python train.py --num_hidden_layers=10 --hidden_size=512 --num_attention_heads=8 --num_key_value_heads=8 --head_dim=64 --intermediate_size=1344 --vocab_size=32269 --hidden_act="squared_reglu" --norm="rmsnorm" --norm_place="pre" --norm_eps=1e-06 --positions="rope" --rope_theta=10000.0 --rope_fraction=0.5 --qk_norm=true --attn_scale=0.125 --bias="none" --tie_word_embeddings=true --parallel_block=false --extras=["some layers without attention", "local attention windows", "gated attention", "value embeddings", "a smear gate", "learned residual scales", "LayerScale", "capped logits"] --init="uniform" --init_std_qkv=0.0159 --init_std_o=0.00355 --init_std_up=0.0159 --init_std_down=0.00219 --init_out_by_depth=true --optimizer="muon" --learning_rate=0.00321 --lr_mult_down=0.7 --beta1=0.9 --lr_head=0.0243 --warmup_steps=115 --schedule="wsd" --decay_fraction=0.74 --decay_shape="linear" --final_lr_fraction=0.1 --batch_tokens=131072 --max_seq_len=1024 --doc_mask=true --train_tokens=577100000 --max_steps=4403 --dataset="wikipedia_en"
Each number is 128 + 32 x the weight over its row's rms, rounded and kept within 0 to 255. Layers, rows and columns count from 0. Numbers have three digits each. The size before them is the row's rms in percent of the matrix's.

# layer 6 MLP up, 1344x512, rms 0.0945, rows 1032-1048, columns 128-255
111:199199145116138136161120176169089161091131101121143155093136165114100124087120109103172131101085116129112141114120108205114140137120139155171152135059141120089099057130127147165144104104076117102116153122135117100084119139134116073218125145160115159138111113121126094129156128163110109090080116110084092116116127101089173102094098189146082188169057140147123097201181110144119065163130
112:127030111126148115140117093177141167133081092137134135131185171132103151118097142103145106115094122099106103167102130086137174086181084192164146118134141156158129099118138148131094097156096130161055078091174114131136114111096206118106122120126132197165140116119149165106155118146138108113116112103155101155137109112089093133158058152158082185092082141085123131062168142101143086114099
136:092114115139097110126114111105126149117164121068144142163102164129153121177121132108148173113075161151118127132132158125126105066170144071119123200183163126128093164107230179146124130163156123075156060150157143194124153119061117160119115130144172203088053070147098103121105141129100109174173123138150084105102095112131113104116084159122139187087172159155107102157139161070104129142077
104:163135160090098120087061059124113143130107066213103095117130062132104101114105090120097117134142088109116141165158165123082134043141131158176166095148161143096108177158154114171180120124101108161096130163149041113158149093153100087072151150152107147131100086138109198122132145145158146092139145100161066118095100096117148113116158171138158116151137117129151133071158082109118154114158
136:100098091133109106125132128087171084157142157154130116139127070167123101154183064091077183131120093107113143174165105166142166154111122119156136130142130150089173177130153124168194137168098155089101066124106139144112088110165164148164117079155108140056070121148173098126137124119072098096125130154121151118131144161150101082131149106097123191091115114134186129130105201145141060094138
132:127116142160099171114143116052154082130125081129129148112064154143075162139193186132146084066125095117151128189156179138083129183158124068189102145127118108118102099120114179140163158120118186146143178164126118100155164095137172131119119139132115104106158155175124116161133083114122147109119166104140141128135128161168124158176102133163094142102065160164159094108116113130109105129142
022:145165161134111147148104138104181174132089147078173158145158174175154087134162119149169179132099156108175121172115168150107074120135161161133146177169065135181136118126133136139130126103069145118124099069134147180107156188158167154174162158171193111123106129195111197076112162080138091079084131171146190137099212133084119205122153092079178144120120098139144139128112166109152124154099
120:080122143097068070090077139072154109110123131142103083125197135112097074152135103095164100179152109144125114124108098098145160129120106133123092101164143097085119073138105155130123130081157086104118209133135120126182124165092133107131116095127190163176148174096143127129144101183139139137064127084121119148123068195116149153134187148141114120079076114104153083105087125103134131156139
130:130168111151093162138119145155120139119112090096066156153137068151143125169057166115090102142118182112111190080094160125168127154098133145098117189136070168045135121154103111224165084121141104127131111150095142042171124190155121126124157162111141087095147157126121124096132136165095137113073084124157144150163113141195119130114161136136159065182072168103111112159096132105084144145136
013:080113107105143110174113173145134154100158077170115112117137150105093139165092089115145105148150103146081090132121062126166141081101188119091179094197117074172187073144087114162083086109140132104113158124089092070127189156191153127145095134148110072165140170130176115128086143117161164063101144104147132154082169132179117114164174111101100124158080176114093133136065132140144135117079
015:177108166119079078173123100182085090163121117149120122120130150121127148094178135176113099170168112148086142119091150170074148127160094146114086084092124147166169107120135104118116132107155139124156134092184119129191094114115115083159060123100173144135095069135140112146149200155138111114159172129136074138092152103111148147167115152146101126178141105106115117142106125152144137172129
023:177130126118155168121114075108181146172125139085132143170169123121148110183169149141156105138114097113108150078148150142135103163115111152081181079094111119094147119096155107043149169151166174102117114093084117090173096103083129095154183139110133124105167136130149158110063113071154126184142111086083127040144117117105109103155136144138120057111126126170150185126166141140095090138098
137:138114087156145122109133086116174031119137175186111127120101174168106143135117085196065137126113069110137144133172115148147137169162115171141094122158156115111114107151146065131133145082111119114184121125110072138156097147204098162098099143140152148227141095107142098145048149142143105174120191103190102113129086156107114163156157078099045145094187095101186167080193173081083150204144
017:089123137203123137110096159134149123163123128106149172121161090121126096130094102077223190147107069145182103115177122135129076151134082144146174120174100127139145104148174162143117149148118142118125153073157118174144101103151122096142153105110108062091103126148103175140096101087103141164124181151112109117095177098144095177183101124141165111157156092187082143071156117161110187128101
111:127136161098081103123159152120159106141109090140118079145180171135128070085108105134161144135108124084126111127154190102118111162128120100135121078116074157119149130164159034098145122136144141168118151058128003127131122125107094135166134147153067099167113140154103153149186170147138087166103110127117122155097136125085097104089095114151100135141148150121121105157125184072095090130174
017:158153100147079158157153046105124138162137106084185194143133140131154118087112118135091110181107178151104104161136086119103127076090107102114169114137121156068106165115117145117097090120135080132118139139157154155120154126154162083080087142105144214161129121053162092185122155125135085114163153123135092063170130188102098112139130096133101105126140176136122169143170150155122160132092
120:118127154112164120102131109127138121113125076135164106156104081062155178199105152189087127090130081144127158143137159165105145082139131139107134164061122114097115121176139101153142168178106123120132099124137165171139136071140085144151131143165162085120094075073132117103115145129121110163097077086132151126134072120102130137119148194125135139170163091127104142130115051106118123158114
# layer 6 MLP down (transposed), 1344x512, rms 0.0642, rows 1032-1048, columns 128-255
117:135136085105124150165158086118138151176122093115103087143148137134182078157102118145093129129146167085133137073090187107084112132146198095137125138072093124127154140114172127120070129136171115114131097183120156103078122118128140054149102123103087140075137160148175177085128142165130081098158126071105181148121162104170119128108140090175123117132100150146077133138139155127175147131111
111:124201158126102100100221088164142162162146094162083112134135111158103106117094155129146141110154121132144092144056124131118135132126131097157109147141116139134137129165169110162167117131157125147078114106163165126110139164155095087112128116099148154131112094118164101169151129121078134075165139089122144094149154094102165206077116162089125161112097125137106096182148156198148133133117
118:077106110132148163165131122072128136133122091209134113100097177138091110128116164085159134109117186139155124067106128108162098079095123110104128139129094198094081140193085034107153145176108115123191135097158157109167155160106134160124108115142069125140131152119166130176103142158154188108125130138124118095156119104133103169129204157150108111060158164159128126154086165150108109103158
124:104118117137139163148224170106121167117128093134155125100168156115144168155141148113134143124174127152185101111125172101149103096134113122115146118179152119205102126103088128131113155097131161100154146134142150150104126121101150153182128119112162125183079137048156120058157116157129183072094091146113114099162131104126133151121045119167084116133133146143100093077087079123112178116140
126:157159171088156139110131164085117117180117075144156105088136138095100093091042077105133088085125195129138160127110118127120140173125142102141171191112086111160141092114137167107154093121090180124140092156126157133113106140116129180111108106073086175149150163112133146117157127133145110131114109158119153141206135052160111079162170108151060178134129157120095170106071134095148067113128
138:134075147219112061108158123099147086126115134101098064170171142120097170107152134167117114165222153130146180159183127156171134116132078148137089129147097114170139151202099095163160124072138111123150164098136110110090147089101136142109107128083068123129144156153161181135165103145171133090098112102111119091145089088148128126127154153081113124131093121160140146079133100118138139104171
017:094100129126107154193136122078128149176150111148157092081080128137122100119164081160155113124130070119118060188135111145128089094197185110117128082151132108095125065147155085174100120130126166133125142100057143032137135116124110118161076126137116148112149147110106121171137066214091143115110161137154163173183093150194129177137149136178136154122121130071077096132137122169135170115136
138:162106160183072187079190173094173139147111085168083126079141117168166150153154140140090125119155097139151111181156091106125126095091156145077098118119092142155133170141137106115130201096152097141155113141124155162119132110123124091122121169149134127156121118102152184134138124134152118162137147096123090134114168137179121135091138134128101164130213150112173138125111160110119112101097
110:136141131135092115152127140096142144130134177107170149140123143080124164148104126084086023179099174153157124172115124178132089094110149065131151168121074139154113170151141100122197128113108123077139145120066188155137184115142149173121121154118090136109141132118139156154128084118109149151103173135100101118015068107048102103179097190084125118181123142116096169132148148110027117150162
006:115130083144124152154158120087142090095168160113055163136186064111119110106118128123070101058139136165167119137142109118140136111152107155122176147165115096139149078091103199083113121097160067088177110141148102129158128109112091119123085110163117121066088155131111088170162190155058129144093129101141157128128130081155120065109124119092144146070093168128062112138135115109100131137158
007:168141064091101161160089108107151156127166105142116139097118099081198127130083115170120123187163133120144053112149160103072136133144154110118073098123077137117114121088151063134119089148179085153153121096152132126152121181142099116112128096151131129157141123117099099124132155129144121089069146143139124140090161127122116149099104168042142156155147030094144090095080128142053136150165
017:122135132105209151167072143106107088157115155091183122145144103125142164170124115094155175061094118147105164105127123132149105160100207210094150160119143139148068117105094050133142120154135155169156098114109151138119179138129161135144083143131111138103180167164108118180115144150094092114154161137146159122075161077113127102130103109155164129177155077132128143148096104167019125173180
129:153149165144173162111167119161070100116041095137189134170108102096155145141148145122153136149068155102111127116176124096174135120079130092112093141106095127125112137157148115109124105150125155094122152163138159152139133137106067101082144112155140127176148139144131042136128158100158119162113105132095187136111077071104164146114111100140147055174182208119119157080164120131062100100128
010:084119114072135117163164132115088170143136157120059086159076161156101157129139133154074106127136045132130088163111116144089150099171128118148057111137185109154164111152100090098115102101159126139153070091125074090127151112122160100134144071164138108124092129110090102150139126165092158135110181163095139144134099084148160090168124168110142156122103107150132093138162134086158143130067
120:121097089105079129132107131118147138147135072084110123127105128115140081158151115163075123138123129095097106099153136141169110180145210089139136090108107128096090097101179135164075136178101120154076168087138056109078144134135080107134128101120119079193115155127101129087153151108093120125140133129120165172151105130119104124102110158122170149156125163038165087104136165112086076113127
010:123116198148064143117144105198201116169160064128134152148098107109115128112127127130157144166137200145099155120135133158140150093078131113118100172143129104117063168166116179092131072148111130122177123123127155175143126112166095137090113108070087138166120085096178108119144153162115098107126095148121159136116140153126140141146167131114114124085131162148179190091119106148167105092137
134:140112126100144123159152150089157172152185189148180178173126083156129130111129142135130152232123131119144125118159144141112128110103044132107095092107191118128131150114067107123149112151127160148075138135100089124172115090160077180103119067115157117148161135114114101131132123138115135097144103108139140154133161094043177172132123147151112097083091081068120099174096165095135045089129
# layer 6 MLP gate, 1344x512, rms 0.0936, rows 1033-1049, columns 128-255
108:108125092101114133168141076137102079099131160121102104172104106137124075149225121109110121142148107123110160139185136180115086183115163095129134120127129132106132155121094132144112113116080133124093160114120108118098108149131100082152114103084121139123142153123098121189131168139192148143148158102130145150098095136100172161116144067082104092186160123118159100180069152097077126102134
116:137134096134099117153081105116043107132117148073125134134128092204117115148087116127064170078101151046098078059175144048135143165087111148166169084141137086126177128116137123115144126106070110062110104108135169124098143133169109116123157099139163132134099148139136134175083132123200108084103065103160146129103155101184188196176089138084081104166162101093106095146094116176113125168171
111:072135116121146144176218175113168137137146174059128151157108169170132161138163151120158147119116154172159120105111085129149097222125125100055115183104087103148150070097086151081131121126161131130135150092148212134125079153132141185191108116082165115114176170126161048134116091100120090147125110147033141135174172139176087129134112107115109159118095157137131155155095169144132121156097
129:143126089097136099111124101076167075177100115164082144091113139085213103126158088153125096088141108131142073131149201164095156134156116098089171193151095127041087138139077161161125165167128114122143105069117117127155093140106133092042112080115141184108129138151133165142131149176143144128157127139113123154104126109148125091083118142107123128115078115053123095147117133174113140140116
128:160118115196145179143127169133178074106092148100080106091183141103061108108143139112139090078123084095101135107158115109078094185137148071160106129130141060057096087162158151165168199124165111179181137184163133111119142143126142186130140131167099090127108141122139116121134026132168132134123158110169100147159131164140136154147150127158112167101080151168134149093143140083099111138166
022:157117156133158175170118124084146151082115161090199152130114175122103092118139102151142182136084165090164152154145130165118132119099127128187143140156104140170126139135126113123110107112102171132118100071181133196166128192166117148145097143136124106075128115187111176083117134105120139106055149112118146109119191105100072179097179119126179148146127103136145175130114147114121133140114
126:153147138165187139152140104210136170143124063103143168147076123106176172099152165156082148113144139138099141104188113177133094168139122081142115130100087106121144217084163081149139150192121163116133054108060122130140139096168143168129135142111097122107082067158114131170124159059121103110200133150116143113142141098109131078145091153152177111162183118156126152161190101139103126109099
117:109110112118154117124100091191143106139131130102064064126125160066128123119072119161063160093134125128127126130121117185110157116156185127099159098108186129150105130127146189067112154112126125113122122117104056178137093124100062107135147147110172152128141112104045195136103089108148116122166129118112080126140073107096133118131068132169130152169130111090124151088113103108148140123082
014:170131153160123091074121083096123142145161165165116089168112126068079168077103135151073099092150138115147075184107148154109161163126100110109168146073183108107144116125090141134177124124077157158144121143146103128169114110084078131148141093162167179124128065115176084131184145151171093132183138194123143081101166086121082126108104109089086112088175133143145121140172086157129095147195
015:127132098099114086163100130154094100128103190067092153095090116167179143112158117141085095141068140095201102095079059153177168150156124158155140110157142171173092097153175129156100151154132110077112086170144176132145140110116121081098125129144169171095149085106093103135169151174105084156136074168102133139129099091190131170124087080212131103081101098169154187135105176160119122174145
023:086165135150070114116154158152115156142190120121164102111113183195137171104111138073099203146136148102127115154125118140102125075109146118118129170187144123154144106153113161147116123105101103182140188097183172093070182133148105183141146140131116118183059116153122091136133145185127144098112191103177157201113164091142113181148130109072097122104096121096111115125137145145166123115188
131:114099074110204184149166144095120116107169122122159160140113081118107160165125151175114083128086169079137124129135107131122120178151117086143113110106123113098097120140075122143177150093175140152149117170146104134158137142136049140114083206088108105148082123164137100175150043131111064112143116182140140157121095148125143071144138132098148113120192125105133157113145156063041145135153
015:133163076191146128070107183149190139140114154113066147117135163147115087137134155135127129084168133160158124097131106135125125144080119146122091202122193147122156195155114183080074093096090117103159101079159089185166105172109103148169110118125105169116139135095179142101142113102073112084173125108116154107133135158117076160106158178144119151156127130149093110103144069166151068071086
123:118182088149184154170073092104129136163133187134135143120095105097142176165128158118156143097145179135147169130094094092137156069115109154105111161121165162116101075097138161138157141107125121119153086201092199122076145117138153138084150133095199147087131114050139144129093092088117136109178168116142132099157102129195144154156161128112116090141113118161096167139112074157154170089066
018:096107114116195166090128197115136128071144136163115069141149165099121149154111095157132131084101060085135158142095149153122109114128135133136157105123124170178195101147148160133122147110118170144090105104054129113064143161115145150193132147158168038100123117193046118086155100086136167163101170100123158134115107099117168180095155154113172148122172102157136091092082100110110163092144
118:145100091127156141106150122124103102154096068175149194159140096094157185117057119166185136102158091147153165133124130168095133100073125156122112115169119110128129139137134142135178104166142087145091136123124166130083117088150085128127144165190122106101150090061077141095154069149143159147158130068132137183096145108096132140072125136158155169121100131120106107115087132200132126075141
105:114148173153157147127091156141145119142156115143120142086182140135144148073134123134160166098085072121188150108208099099134173115114134101126124158125106123087173146153092209135141167127123079122138086106132152136104115084123122096119135130094120149147131137120098186089063092148144121067127123136137067112108133134084118120154122120173094128220159119097127092126160134127144138157138